config = dict(
    num_key_value_heads=1,
    optimizer='adamw',
    decay_fraction=0.556,
    dataset='wikipedia_en',
)
Each number is 128 + 24 x the weight over its row's rms, rounded and kept within 0 to 255. Layers, rows and columns count from 0. The size above them is the row's rms in percent of the matrix's.

# layer 2 MLP gate, 704x256, rms 0.0403, rows 504-538, columns 128-191
size [111 110 104  89 103  96  99 109 113 103 104 103  97  99 103  91  99  89 100  89 101 103  97  84  97 102 105  96  91 101 110 111  75  98  88]
[[114 170  84 131 145 102 152  90 115 110 142 146  95 165 150 155 139 146 127 163 102 163 114 138 109 147 116 118 138 133 118 165 137 152 134  85 104 157 129 137 117 104 132 129 165  85 132 123 107 178 160  96 114 112 186 137 126 118 127 122 125 155 150 134]
 [135 148 198 104 125 173  79  96 130 125 126 137 126 128 149 194 104 142 136 131 135 143 133 134 130 161  73 110 157 137 137 143 154  79 167 130 125 101 138 106 143 114 140 144 121 135 120 147 114 112 140 114 137 144 131 154 136 111 139 145  82  94 151 108]
 [141  95  80 142 131 102 161 124 159 146 140  90 144 166  97 175 112  99 110 153 119 163 186  93 137 108 132 162  97 105 103 151 156 100 113 134 123 103 148 160 111 171 118 151 110  93  88 129 130 107 142 161 105 127 121 126 138 100 152 139  76  96 154 119]
 [120 141  62 132 143  72 164 161 113 149 138  99 162 132 100  98 170 123 119 133 104 116 116 179 124 130 101 140  94 136 144 138 103 142 137 142 154 133 145 132 130  97 138 138 123 130 141 145 118 118 141 134 150 167 105 115 110  99 111 149 131 129 131 143]
 [127 187 112 116 153 101 104 117 148  70  97 132 148 111 100 149 141 150 109 113 153 125 115 111 104 127 162 113 142 142 153 123 118 103 149 140 134 122 123 133 134 135 137 187 132 183 102 150  99 153 191 130 181 118 142  92 116 152 122 120 150 142 170 120]
 [112 113 145 142 130 137 107 137 116 158 108 117 119 144 105 149 135 118 101 127 149 113 121 135 163 142 160 114 147 130 114 142 137 137 139 107  96 125  92 158 150 141  97 142 118 179 114 132 157 125 161 138 148 158  97 107 111 157 144  85 146  97 123 100]
 [122 141  78  92 143 112 131  90 117 144 100 109 135 134 123 150 160  96 143 175 113 139 168  93 140 111 116 101 103 118  95 131 131  95 136 163 117 173  85 144 125 162 121 122 168 143  85 112 149 119 128 157  99 140 135 155 149 142  83 133 138 101 180 158]
 [132 159 147 135 124 118  67 147 132 129 157 162 149 123 133 180 121 180 156 117 112  95  80 132 162 131 148 129 151 154 156 116 137 150 136 127  91 168 156 129 175  99 122 145 101 174  87 106 155 153 150 158 138  88 108  91 100 116 155 155 123 112 157 128]
 [109 133 124 153  97 156 117  81 155 160 144  88 148 138 138 158 164  97 139 143 128 124  96 110 148 177 143 138 107 116 135 123  90  85 120 162 139 110 151 106 155 150 132 138 102 144 124 134 143 120 104 134  97 152 200 163 145 123 157 116 108  98 122 141]
 [144 153 170 154 115 111 117 160 134 150 141 118 120 118 100 189  80 143 162 140 103  97 107 143 166 147 137 102 171 146 136 138 112 145 148 163 132  71 132 114 119 113 137 156 118  98 143 129 144 166 123 163 154 109 185 107  97 118 140 105 134 139 131  69]
 [ 94 148 169 176 118 153  87 145 149 132 130 106 121 113 130 150 112 150 127 121 142 129 166 119 107 150  81 118 130 158 135 164 118  91 143 149 128 141 164 120 115 121 166 114 158 154 147 124 114 155 139 121 129 116 101 102 160 141 147 156 154 164  72 116]
 [149  97  82 140 122 177 189  96 140 118 138 135 114 152  92 116 105 129 127 171 105 157 122 151 123 108 132 102  51 144 108 125 143 105  91 123  91 104 106 146 162 135 173 158 112 129 122  90 122  70 179 165  94 158 158 123 131 132 132 186 146 125 142 142]
 [148 147 131 122 141 112 137  86 119 144 145 123 134 120 101 125 167 120 104 127 142  83 143  98 154 184 106 105 116 138 123 104 149 122 136 114 143 134 138 139 121  96 119 128 128 137 139 119 129 123 124 120 152 125 165 117 104 142 123 126 121  98  96 154]
 [126  92 136 171 126 149 148 140 165 150 114 117  97 157 119 109 152  98 139 132 105 152 146 141 162 126 159 161  98 138 113 128 104 143 153 147 126 135 127 104 125 145 103  82 128 114  96 167 104  85 124 160  74 137 131 120 118 129 160 134 134 102  90 126]
 [131 125 120 125 101 191 116 118 123 127 146 120 142 161 123 155 132 138 143 132 127 152 141 132 120 123 129 105  87 147 151 108 133 100 178 159  81 103 119 180 121 140 186  96 106 133 101 126 139 160 121 118 179 132 115 125 128 121 135 140 115 133 121 162]
 [127 142 110 150 147 106 198  95 129  87 124 151 147 158 135 135 103 133 146 170 147 122 155 143 165 119 104 161 113  81 132 112 141 126 113 143 116 179  75 143 134 119 181  97 176  88 154 162 160 158 152 153 104 121 154 154 138  84 127 149 108  97 111 122]
 [123 106 142 103 154  93 146  93 162 103 105 121 133  91 137 149 161 101 110 125 100 100 156 129 135 178 122 117 132 122 137 137 148  94 133 110 149 113 119 152 112 127  98 126 146 171 105 149 166 118 144  79 118 144 140 104 181 133  93 106  84 107 121 134]
 [135 117  91 148 131 193 138 133 152 122 104 130 120 127 111 148 127 142 152  96 113 131 112 138  90 168  75 130 128 166 155 148 134 131 181 121  91 135 107 167  95  99  88 114 122 180 104 137 124 134 119 130 106 151  83 111 119  99 127 162 145  87 149 152]
 [181 119 118 126 149 124 113 127 146 103 119 129 106 150 141 146 135 171  80 109 109 130 139 149 144 173 116 112 135 117 121 152 166 134 158 120 115 113 185 128  99 107 147 101 108 157 168 144 134 174 136  67 136  93 142 120 149 104 128 149  93 105 156 123]
 [107 124 109 162 125 130 150  49 147 151  97 145 160 133  84 124 109 155 179 142 142 150 126 123  98 134 101 112 138 132 112 170 119 110 180  97 146 137 103 108 158 139 111 129 129 139 134 100 132  61 136 128 178 152 156 133  97  99 139 139 155 149 153  76]
 [143 112 192 154 166  82 136 131 138  90 151 150 164 146 131 141 127 130 138 118 140 144 150 146 134 121 152 156  90 118 142 136 104 122  64 121 112 156  98 123 131 146 123 141 185 163  78 102 122 128 139 168 116 133  92 141 175 152 126 143 120 135 107 127]
 [147 128 142 121 135 122 116 147 125 119  48  89 127 147 156 111 109 117 130 116 186 138 149 126 108 121 117 123 131 132 109  67  97 164 149 134  86  90 103 125 133 147 116 154 132 127 156 155 117 148  94 115 139 112 146 140 153 144 100  98 125  85 157 112]
 [143 102 126 185 135 119 162 101 123  97 102 128 130 130 120 149 146 143 166 169  94 133 120 118 122 121 131 115 103 116 141 107 141 122 108 155  86 119 122 123 116 136 184 140 104 131  36 148 152 102  90 177  77 120 132 141  86 112 130 139 147 178 136 103]
 [132 139 148 106 131 136  66 138 143 111 115 185 135 120  98 177  97 127 109 125 147 159 126 129  99 130  80 119 158 117 131 128 143 142 158 109 139 157 144 155 134 114 138 100 124 155 162  93 139 117 159  92 149 134 149 113  95 129  87 100 134 122 132 119]
 [114 124 117 171 186  59  85 137 137 143 130 105 101 197 159 133 128 124 178 112 115 143 120 149 132 167 157 156 129 151 137 138 147 135 109 105 111 124 128 122 174 120 131 100 142 155 118  93 123 148 109 116 115 123 114 122 131 116 111 139 107 150  88 126]
 [108 106  98 118 101 106 144 147 153 181  89 109 116 149  82 120 161 164 143 114 108 153 149  97 113 146 149 155 103 103 170 158 112 168 104 117 108 110 159  75 142 107 101 149 122 128 128 109 119 120  89 134 132 122  93 147 141 127 131 154  99 134 158  87]
 [110 157 130 135 134 152 121 119 126 112 124 122 141 145 100 140 120 156 149 140 143 128 113 128 107 143 107  99 124 132 125 135 128 101 167 151 164 100 201 126 135  87 137 154 134 116 142 112  94 161  88 112 121 161 117 115 150  85 124 132  87 106 122 116]
 [120 140 102 140 122  99 145 110 123 135 138 131 122 142 154 129 178 149 145 113 140 106 119 123 125 123 134 110 117 135 126 156 160  58 137  99 148  67 147 110  90 140 131 101 128 123 114 152 165 134 102 137 125 126 129 181 124 107 142 150 127 137 132 132]
 [168 154  99 125 104 112 124 139 135 124 123 160 116 151  86 127 131 138 118 140 171 154 126 107  94 159 123 131 100 123 105 116 101 129 146 162 113 103 114  75 166 117 143 119 155 137 116 169 157 180  93 128 123 119 135 130 106 133 142 155 159 126  88 133]
 [132 120 165 103 103 133 123 117 128 105 163 139 146 159 155 154 147 141 117 142  96  94 146 137 119  95  87  93 151 143  89 134 112 163  90 116 127 157 108 168 147  83 175  82 101 123 160 115 144 120 106 143 144 104 142 127 103 134 137 140 171 109 122 109]
 [135 112  67 117 126 136  70  95 159 154 136 195 119 120 130 144  94 121 108 132 184 132 112 107 113 110 111 115 129 123 124 116 157 137 150  78 127  96 116 106 142 128 182 146 117 166 106 110 125 156 118 176 154 137 140 167 155 119 166 122 142 113 116  92]
 [149 131  90 115 100 119 150 132 157  74 139 147 169 144  86 107 104 130 159 160 115 190 151 145  85 142 138 165 108 166 102 172 108 100 129 110 136  89  85 116 147 195 135 118  83 124 101 103 158 139 140 137 154 154 157 106  96 133 148 144 163 135 115 119]
 [118 142 155 127 149 153 169 123 108 101 159 159 125 122 138 193 130 134  90 145 105 137 188 145 115 144 118 126 110 127 137 136 138 131 115 118 112 104 128 105 131 144 157 113 171 126 112 142 140 106 106 108  92  98 127 161 144 122 168 114  90 117 126  78]
 [126 131  63 126 133 143 190  77 158 115 166 148 150 119 124  73 122 150  84 128  99 126 143 123 126 112 136 121 108 120 116 115 162  90 104 112  98 144 144 105 141 145 147 120 108  92 126 116 160 156 108 127 132 109 136 111 117 101  64 160 131 106 147  83]
 [ 88 140 164 118 119 142 142 157 105 145  82 151  93 122 106 137 104 121  99  91 129  91 127 134 138 125  89 165 136  90 191 167 146 112 120 153 125  96 144 147  95  87 108 100 115 145 150 110 166 136  99 120 136  79 129 117 133  98 125 128 120 105 124 116]]
# layer 2 MLP up, 704x256, rms 0.0361, rows 504-538, columns 128-191
size [105 107  96  89 110  96 100 111  95 107 101 102 100 106  96  92  97  87  93  88  93 108 102  90 101 105 108  99  92 103 108 107  81 106  88]
[[110 172 117 111 142  90 117 104 122 124  96 159 109 121 170 141 142 122 119  95 148 107 105 140 150 118 137 141 125 155 109 143 104 106 116  88  94 159 151 116 130  99 152 126 171  87 123 102 139 126 161  96 108 109 134 127 154 111 120  62 149 135  86  96]
 [126 145  92 178 149 135 161 149 119 154 153 120 124 142 137 125 150  69 113  99 134 150 148  84 117 151 114 143 148 140  93 122 141 123 133  74  88 153  88 124 113 144  99 126 107 145  84  70 136 141 152 105 133 142 143 123  88 128 161 102 155 149 137 117]
 [126 115 122 110  94  90 149 111 116 118  76 117 138 102 111 128  66 104 111 133 147 128 138  86 129  78 106 158 116 112 116 120 158 142 116  71 130 115 151 166 104 131  79 137 123  87 120 104 130 123 133 111 160 110  95 119 124 105 144  94 117 125 160 140]
 [176  87 133 147 157 116 135 100 127 103 158 130 134 125 150 102 101 107 137 121 134 167 132 142 171 162 130 144 133 112 141 138 140 134 168  95 138 139 134 186 110 111  78 135  78 139  97 135 142  97 173 129 134 161 144  95 109 130 113 104 140 104 116 110]
 [139 142 128 102 118 170 103 152 127  89  94 105  94 170 165 130 109 115 137  74 151 113  93 121 138 188 127 161 177 122 133 122 145 125 159  98 114  92 121 101 140  89 138 144 120 129 113 143 137 126  94 115 151 142  36 121 116 148 146 118 132 120 104 117]
 [142 159 160 148  95 141 109 118 104 154 101 137 123 127 106 142 107 103  96 154 122 120 156 117 123 126 135 125 160 141  90 167  90 101 136 135  98 132 147 134 112 148 150  85 119 125 123 131 159 125 109 155 146 109 127 140 126 111 121 178 130  87 150  83]
 [113 130 106  91 103 105 144 104 113  99 130 113 138 176 149 138 156 158  90 199 125  97  96 136 102  99 131 110  64 101 122  96 165 106 110 143 159 117 172 130 122 105 149  81 168 115 148 137 151 122 128  98 192 157 130  79 109 128 109 122 111 150 117 207]
 [114 109 114 119 146 122 128 152 133 139 161 122 126 144 164 129 127 135 124 125 162  99 116 181 137 148 125 120 104 159 153  90 161 102  77 110 130 123 115  95 119 137 143 126 125 125 136 157 116 161 111 107 153 122  94 105 145 124 151 105 137 169 141 140]
 [113 121 132 144 109 133 120 124 145 131 107  71 151  77 147 115 151  94 150 118 130 142  94 102 137 156 159 157 118 130 128  97 102 132 145 154 161 118 125 107 126 152 127 103 115 130 101 135 136 174  93 135 121 131 179 164 154 124 159 118 109 138 116 114]
 [158 136 172 152 155 132 126 108 133 138 131 162 100  86 136 127  95 144 154 158 142 137 138  82 150 123 106 141 132 120 138 115 116  87 138 181 109 125 175 143 100  99 113 128 175 115 151 132 130  84 101 106 165 197 114 121 126  92  93 128 125 115  91 102]
 [127 169  79  79 125 187 126 136 119 141 117  97 117 116 110  91 145 140 121 113 141 122 103 104  96 154 129 114 132  95 102 121 103 134 141 144 110 109 106 126 145 135 117 140 101 112 102 162 151 100 123 121 106 125 153 133  86 129 120 134 123 128 117 179]
 [106  86 139 137 154 129 120 128 105 134 155  74 111 129 153 125 131 138 120 153 158 178 151 138 146 182 130 141 128 106 112 143 133 158 137 182  94  87 117 159 117 114 172 108 120 103 146 120  94 102 105 137 132 120  90 136 115 118 154  90 133 135 123 154]
 [159 124  99 162 140  77 131 148 138 122  86 153 145 163  74 136 138 158 119 107 161 118  96 119 136 171 107 135 103 117 147 139  95 182  82 134 120 134 135 140 116 142 140 136 162 120 169 192 128 189 104 124 153 130 128 136 116 131 138 125 119 139 112 102]
 [133 105 133 144 128 152 132 135 139 135 148  85 114 165 133 115 134 137 139 128 121 128 125 153 148  83 167 128 135 148 124 146 179 109 103 109  95  74 146 104 121 115 106 135 108 130 150 182 106 113 154 164 144 146 140 149  99 107 137 129 117 105 153 153]
 [138 107  97 140 121 126 134 168 111 160 114  81 121 132 107 159  51 124 145 159 101 176 129 149 134 169 119 111 112 108 125 137  87 149 166 133 126 137 153  84 100 141 135 146 125 157 163 114 171  99 169 129  73 119 112 126 118 125 155 142 125 126 146 146]
 [117  84 144 153 151 102 132 140 130 150 111 111 165 141 111 144 124  85 112 103  97 135 142 111 130 140 167 124 160 131 109 119 108 156 119 150 102 143 119 106 121 124 124  99 153 185 173 124 154 121 135  89 149 119  98 143 116 118 144 143 143 152 119 157]
 [121  86 146 116 131  94 122 149 144  95 120  97 112 118 105 111 116 162 130 113 132 127 104 181 107 136 116 122 126 171 130 145  95 125 175 120 142 152 140 139 122 107 104 124 108 119 145 139 100 124 180 134 151 120 122 124 123 109 132  85 129 108 132 117]
 [ 92 144  97 105 116 212  94 146 103 153 122  92 123 126 147 128 135 133 108  90 180 127 172 143 116 109  70 111 158 133  86 112 106 129 130 107 165 135 130 109 131 129 115  85 125 137 144 130 147 141 127 141 111  52 108 133 159 109 147 126 124 110 145 122]
 [175 129 107 116 103 141 142 175 116 106  90 117 109 148  93 133 141 158 204 193 151 147 124 136 146 140  86 145 144 105 149 122 103 128 138 110  96 128 153 149 121 128 123 125 138 141 173 180 101 109 134 111 129 113 109 139 121 141 143 110 111 132 144 157]
 [ 74 106 147 132 173 105 155 139 105 107 101 152 103 104 109 141  93 139 158 147 135 134 143 101 151 112 150 167 155 126 137 139 118 109 136 106 130 154 165  80 172 125 138 130 124 106  97 129 137 110  97 113 153 121 166  85 147 107 129 149  98 118 100 118]
 [143 117 102  70 103 120 118 119 147 125  95 124 123 153 121 143 137 112 148 125 106 150 116 118 143 128 139 133 156 121 162 156 135 105 131  99 168 159 166 148 135 157 157 121 144 116 138 151 153 172 114 117  95 149 141 105 118  89 128 137 110  96 119 160]
 [118 157 116 168 117 104  88 133 123 175 128 115 122 122 122 158 133 119 127 124  92  85 113 122 165 144 152 108 127 133 180 124  86 165 108 164 149 144 148 108 162 135 113 101 110 119 119 164  90 105 125 177 155  92 182 129 125 148 155 119 122 127 106 145]
 [130 134 117 106 155 112 124  99 143 166 110 144 155 144 159 112 178  77 117 105 150 162 123 141 140  91 145 140 128 105 100  96 100 140 168 124 134 162  51 151 101  98 111 148 113 166 100 132 132 139 144 114 112 135 149 106 132 140 150 119 151 159 121 105]
 [116 151 174 152 121 126 113 130 138 128 126 102 144 116 110 120 143 121  85 127 146  98 110 157 129 178 128 106 100 106 158 134 101 111  97 182 159 136 137 131 127 171 176 123 110 155  87 104 115 170 109 106 136  91 164 116 139 148 105 116  95 123 141 104]
 [150 105  73 146 138 178 143 107 121 140 108  87 116 139 129 119  95 100 143 123 133 190 152 132 153 114 145 129 135 124 105 123 103 129 117 152 144 106 123 122 113 157 105 141 103 164 135 141 132 118 133 156 100 150 128 166 111 104 139 136 160 179 113 106]
 [145 113  82 185 129 164 155 110 111  86 141 168 119 120 153 145 126 109 121 136 116 119 112 170 144  87 128 112  88 126 116  91 102 142 148 170 146 139 109 130 108 148 144 117 143 100 160 147 114  95  82 139 125 138 159 113  95 107  95 113 136  97 139 138]
 [119 142 159  95 110 102 147 123 139  91 168 111 150 112 137 108 146 138  57 129 163  91 140 133  99  82  96 154  86 140 104 138 112 121 180 165 131 117 172 156 149 147 137 162 133  79 160 109 114 131 151 111 102 107 169 110 146 128  83 134  81  67 113 135]
 [159 181  71 111 108 145 201 125 142  95 134 119 105 118 148 115 137 113 117 128 156 145  68 116 122 116  92 125 117 128 124  96 116 123 129 133 126 112 114  97 104 116 134 163 116 141 116  93 102 112 130 135 143 135 129 144 128  76 106 102 148 129 142 158]
 [116 127 218  94 129 143 123 166 116 108 156 124 125 107 134 141 122 110 168 150 156 120 134  97 103 101 150  93 153 132 100  85 139 145 139 123 121 113 182 155 112 123 132 148 144 149  90 103 159  99 109 107 144 157 130 116 145  97  99 103 135 129  97 140]
 [112 127 154 112 134 136 125 173 121 161 117 136 112 119 128 142 137 170  90 130 147 113  86  70 151 115 165 143 127 121 131  80 139 153 139 124 133 120 141 122 135 142  90 149 156 127 111 138 155 122 141 127 139  84  99 163 119 113 169  77 105 132 132 112]
 [118 148 102 117 134 149 108 118 136 174 116 159 114 126 119  87 127 144 134  96 175  98  89 122 175 122 107 124 124 141 147  99 127  89 128 125 112 113 103 137 170  96 129 179  60 141 117 114 127 128  98 172 139 142 106  79 156 111 172 107 163 165 113  97]
 [106 123 134 136 111 124 110 104 141 106 137 135 128 154  54  62  90 135 131 166 126 151 127 136 128 133 119 169 118 150 112 140 122 121 122  58 151 160 142 127 149 145 107 111 104 154 148 112 101 183 146 100 146 135  97 137 110 117 162 118 152 119  88 124]
 [107 153 154 128 134 116 147  89 144 156 180  90 168 171 149  65 119 127 143 160 164 109 134 124 125 137 159  91 123 135 162 136 146 156 123 136 149 109 145 115 108 124 119 104 136 126  79 102 131  91 116 151  88 135 133 137 124 139 134 102 102 117 134 129]
 [100 118  76 103  88 119 122 109 117 156 100 122 137 114 143 119 129 143 140 172 116 127 137 117 124 122 168 121 108  99 138 162  96 137 144  89  98 137 101 147 120 171 108 131 159 138 152 153 119 182 146 154 170  76 123 118 113 144 108 141 107 107 137 125]
 [137 100 135 129 136 173  76 147 121 113 172 121 130 137 155 110 124 144 102 158  99 106  75 123  76 118 152 184 129 101 125 140  92 158 104  99 131 125 113 171 134 143 119 153 120 106 156 116 112 175 175 144 149 102 139 113 138 102 115 120 137 142 126  97]]
# layer 2 MLP down (transposed), 704x256, rms 0.0357, rows 504-538, columns 128-191
size [106 109 108  89 107  96  97 107 105 106 103 103  98 111  96  93  95  88  94  88  91 109  99  88 101 107 107 100  91 104 109 108  79 107  90]
[[147 102 148 123  99 176 104 151 142 114 150 119 120  93 138 131 129  91 136 139 107 101 159 139 128 140 150 129 120 136 126 117 167 151  81 134 139 103 109 100 153 154 116  97  93 109 129 122  93 117  79 105 153 129 176  88 126 136 140 118 111 128 164 160]
 [117 131 135 129 165 148 102 155 116 110 103 132 120 148 141 108 108 145 131 136 108 112 142 168 173  95 114 143 105 130 143 142 122 132  89  91 144 119 111 154 158 146 122 130 180 113 127 123 187 160 160  89 113 141 104 121 130 135 128 168 151 164 144 119]
 [134 134  94 130 135 127 149 118 123 122 117 117 134 112 132 139  83 122 145 120 167 130 109 126 137 145 141 138 142 113 151 133  95 135  93 123 150  80 121 103 158 157 114 137 116 166 114 102 117 114 134 104 146 167 150 119 150  98 139 127 131 135 131 118]
 [129  76 135 103 153 155 154 161 155  76 158 133 127 136 109 134 100 111 141 110 152 161 146 112 112 140 132 107 102 107 117 146 110  90 154 135  71 125 159 176 124 157 131 156 137 101  87 107 123 119 126 141 122 174 128 156 143 119  93  69 160 166 161 152]
 [118 121 172 133  67 117  87 152 140 134 126 136 133  96 160 109 118 196 164 118 128 148 177 169 107  89 121 107 134 142 130 138 176 156 109 135 127 111  91 152 109 137 159 124 125  98 143 124 139 158 129 108 175 126 139 155 111 131 133 150 122 135 161 127]
 [112 185 102  91 144 102 118 155 160 108 139 126  95  86 143 117  98 107 158 125 125 102 112 120 100  77 102 148 166 107 149  98 144 124  91 118 135 138 121 109 169 131 145 109 131 136 136  98  97 133 121 134 137 101 102 113 122 166 125 132 116 127 109 144]
 [136 148 149  95 107  91  96  81 127 140 135 122 114 119 139 130 133 116  98  80 124  75 143  91 132 137 107 140 150 119 117 119 138 125 134 142 144 145 151 114 111 163 127 158 144 141 145 141 142 142 122 156 110 113 117 152 130  89 123 127 126  89 169 161]
 [137 128 125  92 119 151 127 111 165 112  98 138 115 152 117  83 100 118 110 135 123 137 154 112 128 135 151 123 152 113 117 125 115 121 120  78 136 114 112 113 115 146 115 157 108 133  98  92 126 112 142 154 108 128 165 133 114 148 128 164 145 119 122 178]
 [144 100 107 112 137 117 155 158 136 165 134 127 133 119  98 133  91 127 144 122 137  94 113  98 145  84 112 111 162 115 136 149 108 105 115 126 109 111 123  95 158 161  93 129 137 141 135 120 140 202 154 127 148 115  93 123 119 117 132 152 112 156 125 129]
 [114  78 112 135 115 100 123 140 127 113 133 143 112 131 160  96 120 160 112 102 171 139 110 113 131 134 128 103 145 122 144 174 120 139 114 157 143  99 163 119 139 121 132 147  94 107 157 150  76 165 164 188 124 167 155 152 111  92 144 113 108 133 110 113]
 [150 101 183 139 149 119 131 105 106 134 151 158 128 106 135 160 112  98 123 159 160 138  98 139 132 148 126 154 154 105  95 132  84 114  94 102 155 130 116 123 176 100 141 138  86 129 135  95 133 127 101 137 134 141 140 118 151 158 134 126 160 114  89 120]
 [118 137 123 103 113 103 134 134 149 111  79 173 147 174 158 208 163 130 116 118 131 119 108 156 116 134 137 125 137 146 119 100 128 155 172  94 146 120 103 132  95  90  95 110 114  92  89 152 177 145 131 140 151 150 136 147  93 133 128  74 156 122 106 111]
 [ 95 100  99 128 113 128 113 116 137 151 116  96 113 165 109 155 100 113 114  83 144 113 109 157 133 117 153 169 108 117 161 117 131 165  69 120 116 162 149 161 126 136 133 130 155 150 180 147  93 160 137 136 136 124 210 153 122 131 164 149 113 114 164 114]
 [168 137 135 104  87 134 134  74 154 143 110  90  97 130 116 111 156 114 155 104 150 127  92 101 156  84 159 128 111 171 126 160 182 125 140 132 131 124 122 145 155 132 121 106 121 133 133 155  93 151 162 173 106  85 156 116  87  88 150 113 124 104 137 136]
 [ 93 118 131 125 142 127 177 126 156  99 177 132 109 153 106 116 101 140 113 136 120 145 151 108 109 152 121 116 117 114 147  95 118 154 152 137 119 144  62 134 117 166 146 121 118 166 115 133 152 105 121 122 106 147 123 137 132 147 114 136 151  91 137 129]
 [114 139 122 134 124 105 155 124 125 134 152 163 138 141 140  93 101  89 116 124 101 173 126 144  95 136 112 123 144  78 127 126 155 152 137 115 103 154 124 110 151  82 161 108 159 139 182 151 107 141 128 115 140  92 132 115 169 120 125 140 159  99 130 139]
 [122 137 154 171  86 104 143 133 118 127 161 101 104 134 119 116 132 103  77 138 129 162 128  98 164 140 129 166 129  97 116 134 112 114 105 115 100 107 126 137 136  86 129 138 107 171 119 149 102 167  87 138 163 136 132 133 122 103 107  87 137 149 109 113]
 [123 152 148 133 115 135 163 138 148 144 118 154 102 134 134  85 126 107  74 161 145 116 126 150  98  85 116 171 119  96  84 118 157 159 110 105 131 143 132 132 141 138 136 125 139 139 130 110 135 139 150 101 125 128 170 141 113  96 130 117 162 164 137 117]
 [102  90 115 139 121 155 169 117 151 137 141 138 164 132 129 117 116 124 172 150 125 105 127 142 114 113 135 164 137 104 165 108 107 152 147 132 154 115 170 130 125 115 109 123 133 106 138 144 126 121 135 147 110 145 127  94 141 111 100  85 138 151 113  88]
 [122 142 119 129 172 170 106 109 131 132 120 118 158 112 102 154 130 134 172 177 141  98  94 132 130 102 120 128  65 112 116 142 125  96 129 133 166 145  93  87  99 115 134  80  98 138 126 130 165 148 132 143 102 136 174 132 100 138 113 127 140  93 135 139]
 [143  89 177 160 134 120 128 139 137 130 126 163 150 156 123 179 126 138 125 117 134 129 148 152 125 123  99 156 138  94 158 155  85 118 118 138  88 174 125 141 106 153 177 131 181 130 105 130 117 108 167 108 134 147 100 112 163 119 159 144 109 128 129 130]
 [128 122 134 117 113 108 115 122 133 137 105 108 127 119 119 159 167 143 141 138 130 164  90 171 122 142 134 131 118 140 116  92 100 137 119  93 121  88 124  98 141  99 159  95 148 104 137 135  60 138 112 132 149  96 156 170 128  84  97 129 100 131 158 112]
 [170 110 177 138 134 134 109 153  87 111 122 136 135 119 105  88 137 147 129 111 138 137  83  93 133 129 132 156 151 135 116 135 142 123 190 157 127 112 123 110 164 166 109 113 106 122 176 129 135 143 108 120 115  65 132 141 129  97 137  87 125 122 129 125]
 [137 109 158 106 133  86 104 120 135 137 102  72 115  77 135 106 119  93 145 120 131 122 125 105 143 177  84 102 123 120 123 145  50 163 106 135 135 119  99 137 151 128 118 116  92 154 141 143 128 124 102  95 145  77 204 143 147 125 153 120 143 113 142 138]
 [123 138 113 151  87 103 139 128 102 137 122 140 151 184 145 145 132 145  86 133 117 120 110 175 123 134 119 118 147 104 169 111 152 131 127 128 140 112 145 158 129 142 128  71 135 125 111 117 110 166 119 128 118 112 107 123 141 156 190  87 121 160 134 138]
 [137 144 123 146 118 161 119 116 118 124 165 148 122 100 125 153 126 100 135 140 105 120 140 144 150 138 154 123  80 149 128  86 141 103 121 131  98 117 105 144 124 143 146 146 135 131 137 147  97 114 101 161 139 131 186 134  81 125 142  93 170 107  97 140]
 [117  99 122 111 141 113 140 144  80 153 104 101 110 101 161 140 133 112 177 157 102 111 116  68 148 117 129  80 162 123 110 116  86 118 117 102 142 132  90 150  94 128 113 105 148 124 102 148 127 121 123 144 157 142 101 137  95 133 129 136 123 159 133 132]
 [144 124 127 134  76 119 145 140 129  57 134 191 119  71  93 124 130 160 183 140 115 176 140 118 139 132 125 127 148 125 115 144 149 112 135 105  80 103 107 119 149 135 113  87 132 146 140 159 131 133 110 147 167 144 114 119 119 126 106 144 146  98 133 148]
 [106 144 131 146 142  92 103 119  92 132  87 105 124 115  97 104 167 156 163 126 129 111 130 111 120 108 180 132 123 140 179 110 160 104 117 133  97 137 104 111 109 126 128 116 104 132 113 137 144  90 153  89 106 111 123 176 109 157  97 137 110  97 134 143]
 [116 127 124 118 161 150 161 133 160 125 138 143 116 131 120 110 108 121 152 141 128 144 117 115 153 112 121 126  84 123 135 118  98 120 176 139 127 142  98 127  76 142 139 169 114 148 132 139 156  93 131 114 113  76 124 102 117 189 155 121 106 148 158 131]
 [125 128 139 129 130 130 108 142 119 125 167 128 129 152 127 127 139  82 129 132 141 134 137 127 107 136 101 106 118 137  69 109 135 134 113 167 111 120 181 112 125 142 132 100 113  93 146 145 118 112 141  95 147 135 122 171 129 141 118 136  92 117 132  99]
 [106 134 150 165 148 144 108 155  84 120 119  84  88 153 146 132 145 117 137 134 151  84 143 151 138 168 136 124 135 103 135  98 151 142 100 102 157 128 132 163 148 137 109  90 115 140 105 119 123 131 120 129  73 154  92 129 121 165  95 109  87 102  87 130]
 [152 111 134 141 139 148 157 124 131 155 117 143 117  94 150 164 132 110 158  96 100 116 117  87 134 154 173 159  83 137 102 149  89  77  75 109 123  78 115 172 148 105 103 120 102 110 130 133  96 170 139 158  82 128 148  63 169 124 109 160 154 127 138 144]
 [138 155 126 161 154 139 142 144 108 121 131 125 145  91 137 136 125 129 138 111 120 130 167 150 132 100 125 147 134 127 126 129  82 144 117 117 122 134 158 135 140 123 161 143 137 146 169 111 133 113  95 194 164 100 161 113 141 151 102 124  85 127 156 107]
 [ 91 127 167 113  86 147 146 150 140 123 102 114 126  75 122 134 149 122 108 164 131 149 132 130 117 102 137 173 154 114 127  96 142 139  93 155 104 120 161 120 146 131 156  88 140 109 122 112 119 156 128  99 153 101 149 175 129  95 129 135 157 121 114 142]]